Each number is 128 + 32 x the weight over the matrix's rms, rounded and kept within 0 to 255. Layers, rows and columns count from 0. Numbers have three digits each.

# layer 3 MLP up, 320x160, rms 0.072, rows 126-139, columns 0-159
072150159098156098115069110100161184081183116178162140103090128168161193094158093143105080151179140082124069164124123093127153139125202156120101154085147116100073141129149100123139142066163199121124136106234137132127117070152168128123133094166156106139133140148104110114096142142042190078104133178111187133070144106120133118145114139071111159132109063125114071154089210144129133076173166121136083113087103071108071107119182134210118082110120163112161087122138126161155111153107142
164146078085089116056127087074114115155128115182050142189123148144130150127135120153137128147160110159103104094100143153151138126158133124138130170168102131117127122076121133128091149096158109103084107114114120159169090136119094131150093108042077137174116076054169150121140140080146123084146120112159129136099139177071150143203139103155108139148116170164118067058214127111154129142098114098102148102099152164156100160151146191157170104108189145096135149135096118070116098149056150
162106144128135105104177164055103132125083086143086183122140149113121104131110180148121140140150110123146128091165136125116193077197161135135133080171108183156096107196199137133116089227138179153124175132163085044130139132161085138109088152133134156147182138095083104149126188127095168045129151144153141190160157206120178136104104088170131153122145112119126126101151138089155137121111140160122101118117095127133149115090129116175094181216174083140165163074123148137152148158147146
122105102148136106146151148181152101160155100175173154098144135094123156136091084107155129104136141145157080159136118097103088135107107184104108126121204134096155152079147163140149152135115171146145139107182117113106112133138163143140166161124140093127163111125112060088158140092142120107160094135171165094197075108110098147169127131113146190076133089079197117172175134123157151120126131166113152100124190166177134112156132153087103121084164134137104140073123139161091096135089078
173185085133118103134135107154104164111090066130173178131151144122119128101205099141103095146153186123220128147089157101107169150179155095092130159156186134109088102102108144142134138152087118105134150134095086145134079165122130079135134103154127117099111182111095084091116173144182138147082175130078080112148108086093121135142089177112138147069127163131136108124136079114088188086169103064126148142100154121112140129111138076132122057100108093092060094123136103143105144165171116
115141138104147124061096152151112153167144094121119102153158141131155124134113149173119157147108143081135162151139082137084043126142121171151146141129101073122103102113101139136111132098143198144123099099129163124193104158197126140164172125099112121126077089174077168102128135092101126120069105143087141167102106113121138104153117110169097136121193097122139156153131130092129113110198143146148136132102143115194148081119116154117129094120095125170108154136126141141108116129103102
142113124074139100094143129134061171125137156077123110117157073111088110134125123170115144164145154180121163144159080102124171182119155115104127167103096124137132089204176092126104114105191141163089158097183132176068187147156062121077092110084093163115117170114125111107101083120111155150137140148074133121088151127172112135105126165182136138142170140107123081140112106105140122043176049099107120151124176119179147153107111112200139144074133138179181187165139143123144090147116095
115143135111126173086118189181168093090083060081124114140150139137110133160142083168123132089101131200136174161156083142105099140077090097159127173074119133105128099129127170130167170167125075131159081140157139131122059066122121103128145149128154124107156153122122110148108121142149162130079135080116109107189124115126125114133147126114129083139064143129130089079126114128120132125072133132092105065139098145096161070095111142100186152174164151141194104132120128133111087133198138
139146151157151095157081100153165161118180171098086109135203074090138152175111091117138130102141125150092137102090174106138108111071119163214125083088149087118082136093147194106138148142114193060174098107115148130108165142158070162107167199135142102112127190171140157136117089157163174126120139105196161157117137133085116106128145144160100165136066115169072128135108048126149128160066139089108078133108142091109157175141103155135105185174127093170071077165129144173113083159113099
133141125152104159158158108111080189108120093144107145148110121192099153104120160113112124160133139150143144117154121134159179056132126187171140061056109148165110078064125175123129191135117146131145119122159164174080144118190117130075181147119103099108131168129074123158124125164173122092159100118101162103115172074146194133175138123139203073150196213086135099118162147103123155056196183093104105052156115150095102107143139146077098098149130126143126128111126136190087110101116158
142148130086167088164103164155127119114165178128143140116122171138121155125180165145107162113127088181156062178115070142143096114142101147115117100073172146088071058134149144089144138162129113195135197136101151104137133146084157154144142173131144122159180156114127150180126132157122124103131110125130093163124122089166145145125113168090110129147032154169197127056103094032124120123115171125111126124148150139109131135088120135134108083164135147084119077129143192142103115137154151
193121133135176095127092079133155133149158125032071163113171147120074159100216165130139146103120101124123094097092115110119071116171169138132111145069156112114086128203070162117141197075175132115104089144151207120114133103187141119126128158158116204149113083145126134078108106087177166093102089123084148130127120163129120132153117095115147144084080104126168139096103111122111118152107128039095108111145160154125118111147109159167148133090162174167103183113134203095142089127082067
186112103128113111133118156126150096150084151178109153137158154165142133172109107092119102101132192098140109136103119122147151132132121114063102173106197140148140151103178135100172055157190168136118116166077118112168185118133127139127136172142171121094118150098188104158084141169139184143133110128166109069079156083177175119133142120176101147174152099098099162140134147136177156142114176093173097122088135136083114117169143124138081141116104138131090162088118146165138134116135146
151127091089116107110142093101119154101174126121120087082091128170108111080115125125110120174079071151115166106149166116113063145185109092083169101158120198085098129116108126185179217115183168196133076131123130105128093094116122106104106135090077144183141086155127128085142095111077139065127084129144128198138209111064134124120091110110144142106115141083075152074096146143115231093105122123133110165098159086170155082113149105062174143106174150137150108111138176153129100117177146
# layer 3 MLP down (transposed), 320x160, rms 0.0682, rows 126-139, columns 0-159
207170137179177171117090108106089099113136029089098177147162128096134099181177137154086144100127106177120124068079089108101129125129116110162151097113141113152092112158134121134080138136162075144137152168148162146133147119064086135124089145137137150122135138130136143159070098116142132102164163167150121117158128138080112143115127083145098112116125087108134127137187099139056092183153178101186185073128087133083139122177100118076171195122117098154175112141181086074101156115074140
132170143134037123144157083121104176168119102133148157193174110148092162195095169214112128126106106170137065104135140128147085143079141192141143157055127075180145123188103163167104110108135200131134090167107140156151115117086103099128101108076128129072097173115097072084091116167109112120149209126144103179068091078124153137153110104158122124130140128102088135072102075128125090092104142155101134096136108096107114067144168110129078084089116085100090126184116211125187156110153200
164134110092129061095121166056193156186133151114187137112095144158163120141156134162142108184124146194138163122161117091161112127136148110106156166085141089078161172145172153115205088092141095180109075129141167117139130169143131153192175150183119146106169117117131121087121119206148124107113150150202145130103189102095160170111132131147155170168132167097123137126129126074106130114139156082170157180194174128091156142087149179146128139170093167083126121165149082140076073208124183
101089103075104077173139143132081108129157121091094139145164111119120099122132132130160145173102119143188133127114111174113182089117117068117120134122142111111161120186134121124118147112118147207150136079076086120177122083103148179193172105124150157160145068184138108133076162105159152101139132205089065173119140121066119162115139122135131154109134095108185102015128173087178172135125150156105137163106120110134097099115111111099124126139076112171102146138107109123176137152098146
131124121106091130131194113072088147122154053108073121161150169119113127097122074120154135167115168141121174160177117147108162155112146064120147146069129140164124114149165143136122161133121167104133114136149133116180141090111121136153151148105083157131105089148178127123187137081092121149155152151106116198146139089143105140076062149144057141154093107179130121107088125193098095088159195089156149085105085140126188137163156181141140151122125099133141149081141137105121125079080095
177153149129116125150103175077155108086086097127091100135142125121152120125106175203113142164104104147120184146106146124094108102114153113177127127154169071108080115135168172158113089149184120170109136127104135070167134116126114069122115092203127114105149127101117113158130144078064110168169126158120081120149136130165102082152135119139104145101127078150132090083095130132125105122131149157137092116125077165098131121164141076140139128162104091137079100145107087107142091115122135
169159124180140162116156150131115149122127152152082083133153144096143137128145111229149090087123169098125108078104060134108118102173121105141141130141111131085218097133157138149206126154175124154163096080075071080115097193120189151084073119100164129140125167132160136156163144099179183115076083086093121102139136150105135074113146147122156127136109126187126130144126100172132160121167151111111168111095174131150171114078133126139152077123114111145098040098172119120162155140120147
105085074120116172128090110151094151095131138143143110131125103118130047137116100096090154144159088101104146112130134166154143193043120189065113149142114128114114145088150141123074090116156128065135147102155155129121158069178169146149093121131155087157066103083153136126125118144060102118135090158127158154094174143129129098093130173092121145146159131157154119138157124121145154085098111124172088103162116155088076140131153169123147110146171196168121154130151174102068128133146117
088129106135154152102161152112130124133110096104180099089120091122144108219081119119112110142128150150191126178126165138129088069131129137086169128101111168158104100129150156087074143112119104130098120113130120071128134022130135149157105127193069036087072049098136073105131176159077085114089149098159174192153102132112126144144146054139132103111103136130111134130160145163133159108125066250162150081162082146113088104164166118108152063131125108139118110075119134132175106168158165
106107230175089156141106180134105110123116134079115105108124071061132101158120166151131150196124095148113145113134135109122117102110083107107150159145077119152131150124099110142180129099167120111158129130141116121190160052110105170156145148193149094138177159167138126146124127133122111116160185147169150115141082091166098114163145106183090138138172110151115076146156124167146125072114064190099135114152182165164089134154067122147161137090085146155056122178114132088111164104159116
137152185160166121095149138086133075102155092105170053104122131068116099141133104171161141177154110068105151152108193151169194113133085125151116180096109175103118098138098168168089121198111070128159145136156140121077123111153105123147155113109075101142118115213135159153112133109069112157075169116141121098121063165181183126167089099149137152136132110106133103142096074128168097146102184156182085127108091146133104129079127153140238128126125141121098117122113148165145150154160135
131072065122148156125097126172083155154134150075122159078115144109072122120198079075137128050109151159104121157123142148126188166086128135110102149080171124141102131029096122120137085118167075106117142152062190068119156133109094058131168111139163097126162129149161135152109182120164125117170139091131095157152178190093163084147148051066133152105171161110121177088140057176147133127160137116136122098179138106174058196111174096160102114120072167102148128058136122148097127158178091
136199136107169132085087070131115078122120074164135126095063127177140129182126102127094176123116118100116152095151158129129130120173086068117126111160088147175146151112080155160125153139108127141160127171111148181066143149158121129151107177169122152137152183153127141093142167077193103143135112078121133151118145125126120148168100174067154140122152106140091129160159116143153142189146093148134144167169182126166135124155178174190123153129185172136107086128122135104112108139144144
152062115177173120124080107120124089154153162100216126105154120075216109115155117145094196157186148121187099125114187080187123125133135159096175119081118074083111090133139148159061116115144112092128111142106133120129167104137114155096141163178110127108173090117201143163139174151145172135126159125103135109154102179141195170142168136151147150120150116133157132129160105074148060108145198176078189120131115153144088109180074139138126085130096129166145183111083116140095156080142099
# layer 3 MLP gate, 320x160, rms 0.07, rows 127-139, columns 0-159
121095131138111165066064081148105145060147130120059155131094111132121129164122156118130152111140156169139146157098104094098109145144160112155157113164146088146140125143157099116116149139220179163151192088160091124104104192086169160135184126146155105101130059140126175192112126109102189158161168119109130178131067143108126105131129170123150147092145134106120135152098122149132130115111188158113109157145124106117139108130094109073145069171074169146100102179065158129146123112099080
083129099119160131165141160136089074066161116144144096074049069115155142128101144124129162125126117133128097145155139137125126145154140179133117086159059191182120133146205114062103072104124147107159173135130141176114134089105068134105071108123117091095058122132079091119153109077054151171159195181160086171080086104132114142141135069116131094162100180155112116114092144135134092201121113149142139108135110110109147089102160110032114130168160115108143104084118194104163176168102137
135164190145165116133142119128124110046161094148150172150125130124132069159181186093108096058096178137108118130147121134141130152132105109169127147083101135064127144156154115115104154131078125151117107103116082124096146147100107115142158116115083175132105165127097161146112143093133156140128082183118153116123121145097133107143112117150144074198188159165098146212090120090118108149171150090103086137110150113137091155101101176150193128172171100151116180168128061107194150122113149
074204131135139098141221109110133119120099101156068125155093133121103154144127188145094107144175168122102090138106123170113151149131126158168153129119074080116127199099135110114104148140121090093165053076119154148155121125151152062131125177152063083099121175157063165152122121100167170107157147145108213146139178124149132170113099109127173120101168154127112141108107104117082192178111133155107134095124101054151123101114134163042120058131127166119129162122113087140105136100122125
168145132113166151104105135135099177153109145147087136143114141141130089111098126124118083121153087131085164127108176141171134123093105114119117152106172111154144123140163138124144152149101147087102145126105155146095173147147078173118092087077094094113161080131095127172089115151125161128141103135176091137149119104169132077102140055114130096131181144082087137118128117096174139136096116116131100112117118098129126105166121111119113143068180103127058118096041122181076115147134083
110156081136139085129145109124147100089107119133100170142115152119166157134091105066172094139122137086113188154179088142181165191151156122159106140149134165136141129125139120190112133156094099094149115108190159118185166158108119137153130171117140144161043104151127163099154182171150127122117119141158144072107127120124081141134078156125122178184163095143188154122139135163104104173130105169134105115086095114139111116166102151137118152220161166103109191199066099149114082119155174
058126142138092124061159161094100068056069125122132139132201107123096149138157091161154168159162169164076121139129088112158104140099139162163107098097102126152082101068110124151183170200108113122160105107184117158138109131123178145178121085165099157104162161160166120086126102149144107125163129140100116080135084162124090102107094144164136171101135171139103124041108156131135093119149182082121028096141130127137137107101145130098160122174096138141136104167162140138119095118112137
130089161109101079084114128102117154067116114124093140142140095132134132176134121136109046161213094178105135102102178136156083120131108098138110129109109146211130131070138129139133145067091132156153103170136129039135119154095113118144185074135095110055141110183143190132140161155157129173098089054137184170134154153125093089140166079122169148133163129189095171131089138087153132091130141184142067181149106105167123085095147129125183090189174139090182130098113104201127082135137104
079108151155098097162092135089099145144143116136131085093158173088095132123088112149135130118132060136114130078131087104070048168133109068156108102133136174157100165133126087144133100111145076098125154105099141113115166089107134053138136172097109163130135120123159161087157093178121151154116130098120135125136098137100149099110147109123051183134119112097110077108101044142087072150144093095133114105162162091154121156150120110134080187115170140082134069119124141107099129024163151
121163112073091092164124184143144148094142176063158130154098129153115161143087143180142184157040080142101122172094174121138127140116069178132160148122176163141121137139118111071159204125129130151138136090170102123133111150093056126162086169115133088184135083194117161118113094096093122156177171117156165122133114079114101157147087134125130100141057147095160141141159099096050118135159133116139135109159166117106105116135168142140143106160119133103157141135134120082115083113089151
155159148141112137134155214082085142154094080167156149156082074059146127133154173102150139178141156131067183145107181132090194091113103135126189060109175153119155136108172063138124064121201100120151184088180120143080132112121105142209054097152118112193097131109183170142198106153067111127125174141161150117143144110144096058145099127156088084122098123129081091136108181077113122130138138147184114151097112092129128072118135092105113104122083118126099150110170104149113093139154102
142086155112139102121150163139138151151073147081175153131123062093080102146109139120117090123132095121122146123096138068114104139111097131150085132130171086121191093161155129157115145089116161151100159071182122172148110134167069139061117147106127059128115135148096113134120111087105119063130146162168166110138130086094158071129105129130125152114094170088170123110174127121087115103121128106104082083162114104103095143070116077121143145154160116118103120148103129093169117160135121
116105100103142154160110097132150158087119142091159121103135109118094156119043097141080170149087103164095141104094113178135127138113113136113113091174155167125101158139123146151211117148182170136161112161128118115158122116036118141093136151132130093156136106151113162079157090143069113135110087130131109154135201070077170132126091089095177125074110152100134155112126137148136175122137128123118098130135197092161112106148190064130174139101155199120114097190111146082135130098129111